config.toml
d_mlp = 320
norm_eps = 1e-05
tie_embeddings = false
parallel_block = false
init = "trunc"
init_std_down = 0.00464
grad_clip = 0.5
train_tokens = 112600000
Each number is 50 + 10 x the weight over its row's rms, rounded and kept within 0 to 99. Layers, rows and columns count from 0. The size before them is the row's rms in percent of the matrix's.

# layer 5 attention output, 96x96, rms 0.131, rows 0-14, columns 0-95
101:46 47 39 62 57 32 28 44 44 52 61 44 44 54 23 48 65 29 61 36 45 39 56 81 56 58 46 25 56 48 50 52 40 63 47 61 42 53 56 49 60 26 55 58 50 47 59 58 51 26 65 50 48 41 43 46 62 47 46 47 53 48 58 52 48 51 54 59 40 60 47 61 44 46 60 45 47 43 41 56 49 42 59 42 56 54 56 47 28 61 50 54 50 41 37 47
108:65 40 50 58 31 61 61 63 42 48 56 42 53 46 52 58 40 27 44 48 70 43 53 68 63 47 78 52 63 48 55 26 62 57 55 43 47 52 39 49 61 55 38 53 48 58 38 44 59 54 50 60 30 77 48 57 61 47 57 59 38 52 57 60 38 58 44 59 49 51 45 37 56 57 61 56 51 41 60 57 57 44 37 51 65 42 57 43 37 64 46 52 56 51 48 62
108:40 38 49 67 46 87 57 61 53 26 60 39 63 62 39 73 49 62 22 63 52 59 65 65 54 60 55 57 42 60 39 30 53 58 58 59 45 43 48 54 52 48 52 54 39 50 58 50 61 49 55 58 47 47 50 44 50 51 46 59 59 55 46 48 55 50 49 32 56 52 42 46 32 60 43 38 57 47 47 55 30 58 54 48 50 46 51 51 37 65 43 57 47 51 52 39
083:39 42 60 47 42 47 53 59 45 43 43 39 64 59 73 57 64 47 50 58 33 45 38 47 41 76 52 67 57 46 70 55 37 36 56 55 53 50 55 41 57 60 50 52 71 68 55 68 58 54 51 47 46 51 60 31 39 56 53 61 40 45 60 40 52 59 48 42 47 56 41 38 59 54 65 49 47 51 40 57 53 57 57 74 60 61 47 53 51 48 69 55 54 60 29 42
086:29 62 55 40 50 60 42 52 34 38 43 43 69 55 51 37 40 43 69 67 46 62 46 51 36 69 42 39 60 43 61 57 49 61 56 50 64 63 50 50 60 57 51 60 51 36 45 34 50 54 52 48 43 30 46 37 43 41 42 57 66 51 37 48 56 46 40 47 54 36 54 58 58 51 51 51 53 67 34 29 26 50 40 54 49 60 48 32 40 43 54 59 57 61 50 46
110:55 57 35 39 56 52 41 50 45 57 37 49 44 58 57 48 43 41 62 33 51 43 35 58 45 42 38 34 64 27 44 59 52 67 45 46 52 48 62 42 59 44 45 64 43 62 51 54 62 64 50 42 47 58 31 44 58 50 46 55 48 29 64 55 42 47 20 62 39 54 44 67 44 51 45 43 45 55 57 53 65 50 44 57 55 55 55 42 41 58 51 46 70 45 26 65
093:57 50 40 44 39 35 47 43 37 36 20 50 68 58 33 33 46 48 59 55 52 62 51 42 42 55 45 47 55 55 60 51 44 51 32 49 53 33 61 50 47 44 53 70 56 58 57 51 41 37 48 49 51 67 45 61 55 55 58 56 56 54 62 71 41 53 37 54 33 40 50 47 59 50 64 62 46 38 48 39 62 45 49 24 56 62 65 55 46 45 55 37 58 59 39 55
089:44 32 65 58 66 56 59 35 66 64 62 43 63 31 70 38 58 53 60 31 36 54 66 43 35 49 35 27 41 49 55 60 40 28 64 47 42 52 47 41 39 47 44 49 63 65 55 64 48 47 43 49 40 64 52 54 53 51 59 44 36 50 57 48 54 49 51 56 39 47 60 63 65 52 50 62 49 38 37 50 44 44 39 42 35 48 48 48 50 53 51 38 51 52 59 49
102:71 45 56 55 29 51 73 65 30 64 45 39 45 40 40 49 44 51 55 51 53 57 57 53 40 55 47 49 60 79 46 52 39 56 46 58 44 53 31 53 50 46 37 58 55 68 51 56 46 43 52 49 47 57 46 41 65 59 56 57 49 59 60 54 50 37 52 57 50 52 54 47 57 50 51 41 46 49 54 43 64 18 45 26 44 29 54 50 40 66 39 40 55 60 53 57
092:42 68 64 51 51 40 54 30 73 77 64 58 46 49 52 59 57 51 55 43 61 39 59 44 59 25 56 44 34 50 44 47 32 59 58 62 60 67 50 48 39 69 37 61 53 56 40 44 54 39 49 69 51 54 57 46 57 58 56 56 60 54 52 61 56 46 43 47 55 55 46 62 26 51 49 45 47 45 50 61 41 39 52 49 41 48 46 45 44 44 41 48 39 54 57 75
093:56 84 55 46 46 57 65 50 61 44 38 46 57 64 52 39 54 46 49 47 42 56 45 44 40 68 45 36 51 49 55 28 61 41 48 53 48 47 33 50 39 36 43 35 60 59 61 51 54 49 57 49 40 60 50 45 72 54 52 41 54 56 63 51 44 68 42 37 38 51 50 52 34 59 57 60 50 24 71 52 56 39 48 36 51 43 55 38 46 54 32 39 55 43 57 54
095:50 56 30 45 59 35 38 53 57 45 68 52 44 52 28 60 53 64 36 61 49 67 56 48 54 34 61 62 42 53 52 60 54 46 57 50 45 51 47 61 54 40 45 52 41 40 43 52 39 47 58 38 45 58 53 63 61 47 49 51 45 54 56 38 43 39 31 34 45 36 46 65 45 34 55 46 47 71 55 50 65 60 40 53 57 71 62 58 57 43 59 55 64 27 32 56
090:46 34 56 42 54 22 43 46 59 53 46 40 46 49 63 56 61 51 65 51 56 75 52 35 43 57 49 54 34 58 47 43 56 51 64 54 43 53 47 47 36 46 48 49 54 72 60 55 54 63 34 51 45 56 52 51 41 44 55 57 41 47 50 54 57 61 44 50 48 60 52 58 57 74 27 58 42 41 39 53 47 43 62 56 37 67 38 61 52 59 46 24 32 59 64 55
080:40 45 67 48 67 59 44 40 46 52 56 54 57 38 66 54 57 59 53 38 42 57 44 49 66 50 43 45 43 43 26 55 53 36 39 45 60 60 60 45 50 60 70 28 42 55 65 62 61 50 48 66 39 54 57 42 36 52 35 43 46 48 24 47 38 56 44 48 63 45 59 52 39 37 54 59 47 53 52 54 52 55 40 56 57 49 41 22 34 38 43 57 55 52 36 41
102:47 32 55 36 54 40 35 47 54 52 53 55 50 37 65 45 51 49 55 49 56 62 43 56 39 53 62 52 48 34 40 45 54 42 55 55 62 36 58 53 50 52 53 39 34 54 45 47 69 63 65 54 61 48 40 33 44 48 50 54 60 54 35 41 37 46 45 50 50 62 37 80 60 52 31 50 36 58 60 44 32 34 47 42 33 53 43 43 37 57 38 40 51 75 65 52